python train.py --n_layer=20 --d_model=384 --n_head=3 --n_kv_head=3 --head_dim=128 --d_mlp=1152 --vocab_size=11113 --activation="tanh_gelu" --norm="layernorm" --norm_place="pre" --norm_eps=1e-05 --positions="rope" --rope_base=10000.0 --rope_fraction=0.75 --qk_norm=false --attn_scale=0.0884 --bias="none" --tie_embeddings=false --parallel_block=true --init="uniform" --init_std_qkv=0.0556 --init_std_o=0.0556 --init_std_up=0.0556 --init_std_down=0.0 --optimizer="muon_variant" --lr=0.0189 --lr_mult_qkv=0.5 --beta1=0.95 --lr_head=0.00916 --grad_clip=1.0 --warmup_steps=200 --schedule="wsd" --decay_fraction=0.806 --decay_shape="linear" --final_lr_fraction=0.05 --batch_tokens=131072 --seq_len=1024 --doc_mask=true --train_tokens=569400000 --steps=4345 --dataset="wikipedia_en"
Each number is 128 + 24 x the weight over its row's rms, rounded and kept within 0 to 255. Layers, rows and columns count from 0. Numbers have three digits each. The size before them is the row's rms in percent of the matrix's.

# q: layer 9 attention query, 384x384, rms 0.0827, rows 0-31, columns 0-95
# k: layer 9 attention key, 384x384, rms 0.0837, rows 0-31, columns 0-95
q0 104:121142160143111137133152136051130150106102127135142136100152084141113124140167128095146107130099127114138130126179145135153121094180141136149087106147119126135102136106121133116148127116154174136111116090048078120124120147089160129116138117098173125148140157133140126133139098122138116139
k0 085:174130116107143170155148148101091129150121137107116154129185074124129140119100109137137130136109066112139165149097140124123101152140126174137134124114110116088095134108155141148130145138116165156120148145112111119165137152137113096134127134137142131135112107134165090148105135118129094143
q1 088:121184115132121144138125086145160151108127124140122118133140127148167107152141102121100102131139171125143114122157088128103131171118186176112162120140095138127139138140147139129112081120144099129124138126151145140103148152152099145141101114154112149120119140112111073129138069131111117127
k1 088:105135142164142170120118125085131098120100144125156125101103128148156097127151120121167097126090171141130114171145172148146113109148118145131058108120102113097118109106138135113133107099087126142107133139114126129105121126124150103153108130127150146110117139168168136133115173114112127082
q2 091:123083114126140109084143100135150134137140159103107131118124155105148080153150148129132128161190162089078155165124095145124121126102130145116123184162127153087154123107137149145100155130163125098141129149147186126133131118134159126129080115122120129143093078203099111147146126116121105110
k2 086:172128127145114129162111105130152137136131123145104128134129064147135131140101104093117136096112094141161095124144135116101146165144156147137110143138150135087124146112111121160143133101148136137120171162112125128161148119150124155144131158108166114143162133123107151143136135110119100131
q3 093:106095108126105144127114141175119125120132151092148129133118179118124118146112149133148129128151125131120135129119176158086112100071127106074118133103127145120111129139153126152145138113135081106126130126166165126190130119144103135116140158149085096126096097128122167144145147138145114139
k3 094:120114133150148116141113120115108089105131118172152111138122137128136136177106097157112105156136131126133159112121112140138155147139173094117196137141146156117161123110128136117102126097104126135146170127116128111104100100147169117117139127134146114140139143113122134101153092124103147079
q4 079:139120082152127171133119123133104105137115150112136126120117115116120126193143105133132094168164127130096133120167117174129108090101143175134119118144105159163142121133109177126108113109134113124118129090195131151121159117143108153105135163137117135138118092158103129151132127064137105161
k4 088:144121159170152145137165142123131149127154151077107121120094129112147092124164177140119137142138103106166111135100122115111127125145140144166074114111100160102113153142149178098179135152144154150116107121057136176154156118104106128126106111089100168133160125130112101119113130146140127138
q5 083:107118112098107176124111120155173109170095159132118127158097145139131146141116084105116111102129138142114166158087125114097120176109127111121136153108123098142144102135130119125140091093114079088141172110176171112124144102130097163168120170148144101133140116084141107110108149159140132112
k5 084:142126116153119144123126125133124117135100127158120088140143127120105164129127101116123132145083187145105101104146140131126175144147157103090136106111129167118160157141102117127136105123161143100142137156145106136096144150165125154070141128146141135143136136134134165081149114126092177075
q6 099:150084111115135141112142086125103147134094174133102177102088111124123092163165142120122149107161125156104115154141091122072113140124167130126128156138138145095119147146117157141134119121145130137164147119103165115106131148127132119179118147129133102115136107088157080177091131151107108100
k6 099:097161136123112147151087119105126120199223135155174133086135132112178132141118132096140077074150130114149148101116116119118144142096116136129111126134123145143110120122162152177111131080107120158128101140152107115157120134147135118109109150143126099119146092116128121133109137135110094106
q7 094:057142115151139071148106139145100095136109076123136148126157097108142169091103092142090123127094126090198131153138115117063121144117142087170125109125164126149144128144127113175097114095118065112074163125151138128119151135154145130156135093149156094144159135125094118136151133171129095154
k7 094:103106127131126173130148116139116142098129109095093129107083111119136090155120120124130121129129145162087100143132160144131129131131173128172100116152108123110140141144105118100138089151185132124145099159147134140190098098066128137119120164159143133145117127131126121159138123141118182095
q8 092:153109100160115125125097119128124106138117121103115111148093129111086107106086169138136174111148156137116137137140125091144132178124113106143128111103147153143161104136119116101103144123129143129195171165138109129084127149141132101100128100137129142100095130069094135121113151128143180161
k8 095:131142157141149128122146099114103139127095128139171098124145148121126139133127145118137119136131089141122147122124134153116185123101114123123156146106169107172144152076117129087145122174121097117103132126165140092146138117095132167149099130104091163118143121151174119118148149165130090107
q9 091:106141082129137119170122177088138167127087101089144147107101108130130091079171133140195125100121150121105088117110111139119130109161089157106149112132109129080151094144113157152116099162136140161125076111122135173119068179127154086128143093081159122114165136123148104122084134128114157097
k9 095:155130160099113099100098135139141090126132129139095160136199086146137130108120128140138121167083130145098144117138133086113148160120132082145155189119153081211122132157154077131154145162138136135153109145143129120115106108151090126097107119116130111116143129133111143135099119110123120127
q10 085:132125176141166126125129140088173136164104128140127164116078110104105109126180112106126105140105150130136097123152112108127099134147070113113092134148107161150164166118120180134106164115117134155103105127103107113136170158135152104180149121161129118113088153132139129124154134133106109127
k10 090:151141102120077092149099127148094101134111123105137140095178121168138133166099171110107179114098112143109127151132152126138133114122137095112131126147131132127098140148092107139106125139106119164118120107121129132100123141148132147153131136121151104130132135152113111081098143102140147141
q11 090:098099147125145099127080083146091098121144126126123113131117119117143162141114135133143094141132125078107121172135143140099090101115150114146137101153141131190109116121074163145126126093093115114153132142165136128077148153112163162118105153115126103143107108117104118158133140153128096129
k11 092:169115148143199159108156111115146133089106155164111174105142096098119133154149148163125187135121115153148127153124155090132161143155128125125109173112101184125121129103155110120155111125112142111120105140097132142185071131160129125156119104150156051122136126141120172119139106143120134102
q12 098:134159132141111133128141163103138136145190149142205133125142114103130119162154119119142129134106120111095133163185120184116176104146147160153120150124149168114099141130124127100137104137096135125174105106128173120123116111151201180160101092113110120139136140146119141170116174137158137126
k12 099:129091118161136150103118119132143162151149137102097170112121172094145117112131130094126127135142122104118119137103167109126099132093123089164127132105102181160165129159132113140133120138100111146153151129151092131114129184122133108137118134085172121111114130096122071093124111100133173118
q13 096:098130115120156130146083115139104120127081108117143096134059133112087129122113114113093124109121141111140132139148053108160127131117104126146106136112115149141126125130154148139124116091153148118132146117133195099131140108118127154146142129167132137112101128136110112145149129154113104198
k13 095:101094087123120144107101172123115137125134107151130132159151136136145143148131104090140135112112132128122120125135109126058103129152141109133089118117147145127086152185122193126099103106118112109095113119124145103135114118125167127145184119162158078123117121103099135155125103144146120135
q14 094:124105122131157102115151109132125092125123098143119109087172115130158154117144118145122098125118130135111113119092139116130140114107128139153111113120159126166169126122108089144162100110133130105099132129109150184110124073148117083081145140107140100114158119145162128103106107123126151119
k14 099:158147117133139173135138144151114129137105144149107150116121122138154114174151121157129103133099150089114147141128165107137137142145133120115104114146141133143160162103143135162156105119135111141139110105101133160123072178147111142112115154136168128120105098083099134099112131112102143082
q15 092:148133102136116152130135142120139157122138126110138119166113160138123119097101071119102191074124176133122117106125153120157129178117130113118112099119123157144143101147125144140161122091133124186145146162155109164139101127122072103119174134162156106140131153116143150077141106118104145108
k15 097:120128158154172103148138103141111101115130117115119103121148124120155162132139133142131101128180123118130079110127167121119123115214146090132095137101149147140147135124119105109124170113113128113110104149162152125147121113161157114097180116164128118140153116165138125102123139126158127133
q16 091:103094120124121129148102130142116095119140125143141157087112123146151133167122106114093167121164125114122129113091097157116109138072144064143175077118146132158148128127104154142126146133127133122128128109162112157105192117139062124117136134152148086175099140151120117121168132098101123159
k16 089:144131129102123104135133119122116168161140125094142124144158107155142105140110157104112065163137134129175117136123134136146140142105077076111188149119172136179150154137119117127144104136148104106183145096159174143164126127143153141118175123150110122114139119114124131146109121130157113137
q17 092:094122156119133147125122140130177153131107194094148142170153110124100108125104144138101111115156110140144123166116131135147126128139144105141130118110099120164124133104127115118084121121159130084107139154166133125171075127151167085118129114149119120175102136118114114127135123133154134104
k17 101:138116143101155105114135133129103110161095139133147110155148133096104136089111141119139104153105113104111133142127094102177141093151170130114129132155122130127101129102110131132102123160113103122143148156111158130110158102119137150128092126117119100119101104147149132100174190119113131087
q18 097:134152137119163122108137172100166148144109117146137139072103139106094139132141128156117103135126063149129125128143125148169127097122117148088131104120135176154096101091075158103140104109152127177128118120115177143151124132132159139098127115139135153149075134139128196176116146143156097124
k18 097:161124149118136114158087119172134097107172123155090115111150147114129150123103117117131140109149120145062105136114152082143157158144171126116111111129112144159152156148121163165187124111094152153126095150098075137107144137169125166086144095135171110125125167090125111123137096100111141145
q19 094:132141114162097095073121141195118134123101132119130094137121143146116191111155143134129114111140106183076175143152138113127113079130194123184110129094123136109133109107126139091123100167109077180185138133165134109141166128113109110153124135120100155177115116144083134154147138103131088146
k19 099:160105134136168149163149155138153145115122162109094141111048118118130103087126088097132113106134162087109105115147145117105164121092118133139144104097109149076104108120126117092162081103138142115100135112128142150132109096108114124127118137158130160103117148119149102125142131124109124095
q20 098:148138158109110105107118094150097155089149122111125122136131084152146135149138133123096122104116136095127152133143101140146162058150122118145126143170132108132150106113109120121118107159078121100119144116154162116153191130190094125151119130122129104093135117170117165141120099128128101123
k20 100:126111112082134149128147133148106103127112098148126121096166101089142131117167116105142145106066166112113136143127118115116145135109123142134107106112163132167099059133152115149120123113113123156135138126155103170119133079144157137141117164130152093162089135069054141146155152104096103130
q21 099:085094191139102166127113113148133097143182122112113115115128104140138122102092128081108187136134097112158138130147128111165143108115137187128090146148152113121113129151141148127094170126135144139130141109135157104184136096132161159140116107111166071109143134156112104133128082121081137166
k21 098:117113125140105130104126119128143150145103138105109119175142091148104180111091128114112110114100134128131137079128105160152123136143115117136120103099156120136110125149134140101141083154136117098126133116144109165173120159082160118093135128118113157091127152148109103103160117086130105140
q22 092:154132110148138152126138147087156101138157122168138127134154139189094146151064118169140159166075142148158099112122109145150116136116101195141072134141122081114129103149137104170136079175145106140119140112150139155119064117110111182143145111098110108123110141125174134152086132128143081144
k22 095:162130162089116142139111127146137123112100148120124106096145090156133090055113121136104105147137154105143176161099117108134162140133152136074148143140074164129162125146124163137128136161141107084129097141085080096164118155123122084137074126176140136108137157117118130109161146173111117141
q23 101:130142136095152127116134151128106114144176096146127117142180115108123118117114147119132141147107123122132111118099128133137140131140086138127158154153140123105099111123108139122137162146121099131138130158145120131154129115139122144089143107140120147066126104114143092150112091108133146161
k23 102:074118135118124117110141089121109094139116143149119143157145162135121129142131137150095096098126127123112130097153146119133153128149152137142137158144140125112115150081156113166130133152104096153101151147129148154124098146118113130162107122157157130104099097129173147122128152121161127090
q24 096:109142128083134129163121108122125129139134140193125115076136141164164175127117110130126147147078099146118161144156135138125118156144125129117164121171141126132084111146137122121118143099100145182135050099083112160131163097136168122127137174133089110139134139143127131123118135134156165121
k24 103:089116140152091146058145134122116143142122137107114167121121129111170118125117102104146109135095117146111119129123137124170165105183082108116116133133117102186148130104162130108148116114123095136132092147137130138123144127117127133126136116147165117104111133123152128110117138111107129113
q25 095:144109113149110093108080105123098118130159125087090156131150129126144112161084096129100146110111138077124109141098073102134143103093146123145123131146162133114093123134152121116132151136168138157096131125093135155141139113103166162129150108121154106092149150121104108146132124111138143144
k25 091:129146107089163114145137125170150137127119158152143089122071121124138160144127121188136112111180078153111150111135117132116111124152150099147119150144165086164148122124105124139151149127098100185178119095153116115128101148136158161147128111135130094157124136170152135127101095096132108134
q26 102:150117104138126076109110087139161146118123175136104117106147161121109144161119155153144093127154156128141112078132133173107164166124132174110128148118097109125164120102157100123136109148147139103098114135131135140114125110151124182105131169116176148115101146190118117130094122140091151086
k26 094:084072152114136163154129149085145120120182169128099093100137105102105139096126105153134144107108130172092159136130090111110076130133126119169145155125117138126127120121173116155185097137101133164141102104116105115132135136115161135123111166133142133090151083107175094129126113172126129141
q27 091:151132099121127150121156146168108156122130118122109137126169119145192120158139116170141134155155129134153119131115094121109153127128141090150123125159099143110129103173109122140100102129147136094124167088105139141106108106136126141131131091154100129139100117145132148122152141173081118154
k27 098:106137165116170080146145136121103087127119126119119072121125117077141122147161110121151140122116169104166134118124146151166129105131094169164118079132098100131084131109075121067121097130121081141123152103145120136133139122077098156174171154164167138087164139102135143108141095108149101130
q28 094:153107127094140140125137140111155121122130126116135122134151143120161152161145134124129118150123151119107131126118091109121137123132137126136150131143122105119099171116127110179104132169110092185113094077138111138159142141170111135104142099128152169093148165167144160164095139113176099082
k28 108:130124142116105163129143119105142069098157130155120162122117103131161110120125103127141158143115129136134128124149150138136158145102120092117083088156124124135136131130131148159171117121123153139159124108106133136120114074167143136108161160116105096107144145100101124128151072093119098093
q29 097:121131143124092120083097122128095117152155125144099133126134175111165132148120157138131119117099126142066130150142112108135142105110144129154106142150161150167135094131159142120125122136119117182116134079144175148148126155159170127129111138091153109152075138146121174164109085150109079130
k29 090:145144141137165108168164161128127139152157130122156112120205136109132123081113080133141140129098105096131155129118139149178115132103167154138152117152116138118159104163143083131103106143143117118157134133149118136136108123165120123144149069129151137108140127126130138115101151140106163134
q30 101:159160112119124100127135100120113109153142126135110122098131108136119118093118117154141125125132122109103105139119141111097127125147134152110097122154113138110123139114113100127099104159136154145163146125123078123107124131113097107104080101128109137132078149105104135127092130163128115112
k30 100:124148121159128132160076151146155141120142123142153127130138146106103089135122118138118139123113154127137150132143093123163105177145117142083107131188156171090123156122139157170178104112097126111123105144147100137151106085109163098110190159145105152103138155095139116138109106107140111139
q31 097:125132138138067141122140178128159121122140107143143131086104104121138161089117120082164110136124130146100080125114146136136085132097138112122151108167139063137150073092135164147124111117115120121128128120126174106099135094096151176145110164137133104131113119146162115150102156092130160106
k31 097:149127146101117153125118115107138120101108146135130101134120139126108122151136155185115135134125136130088135136105113126101126146172140107154151100142137115119130107160147116131171129138086116154133145122131116197147094142113116107085160137124128160133140120142134104121159122142086155113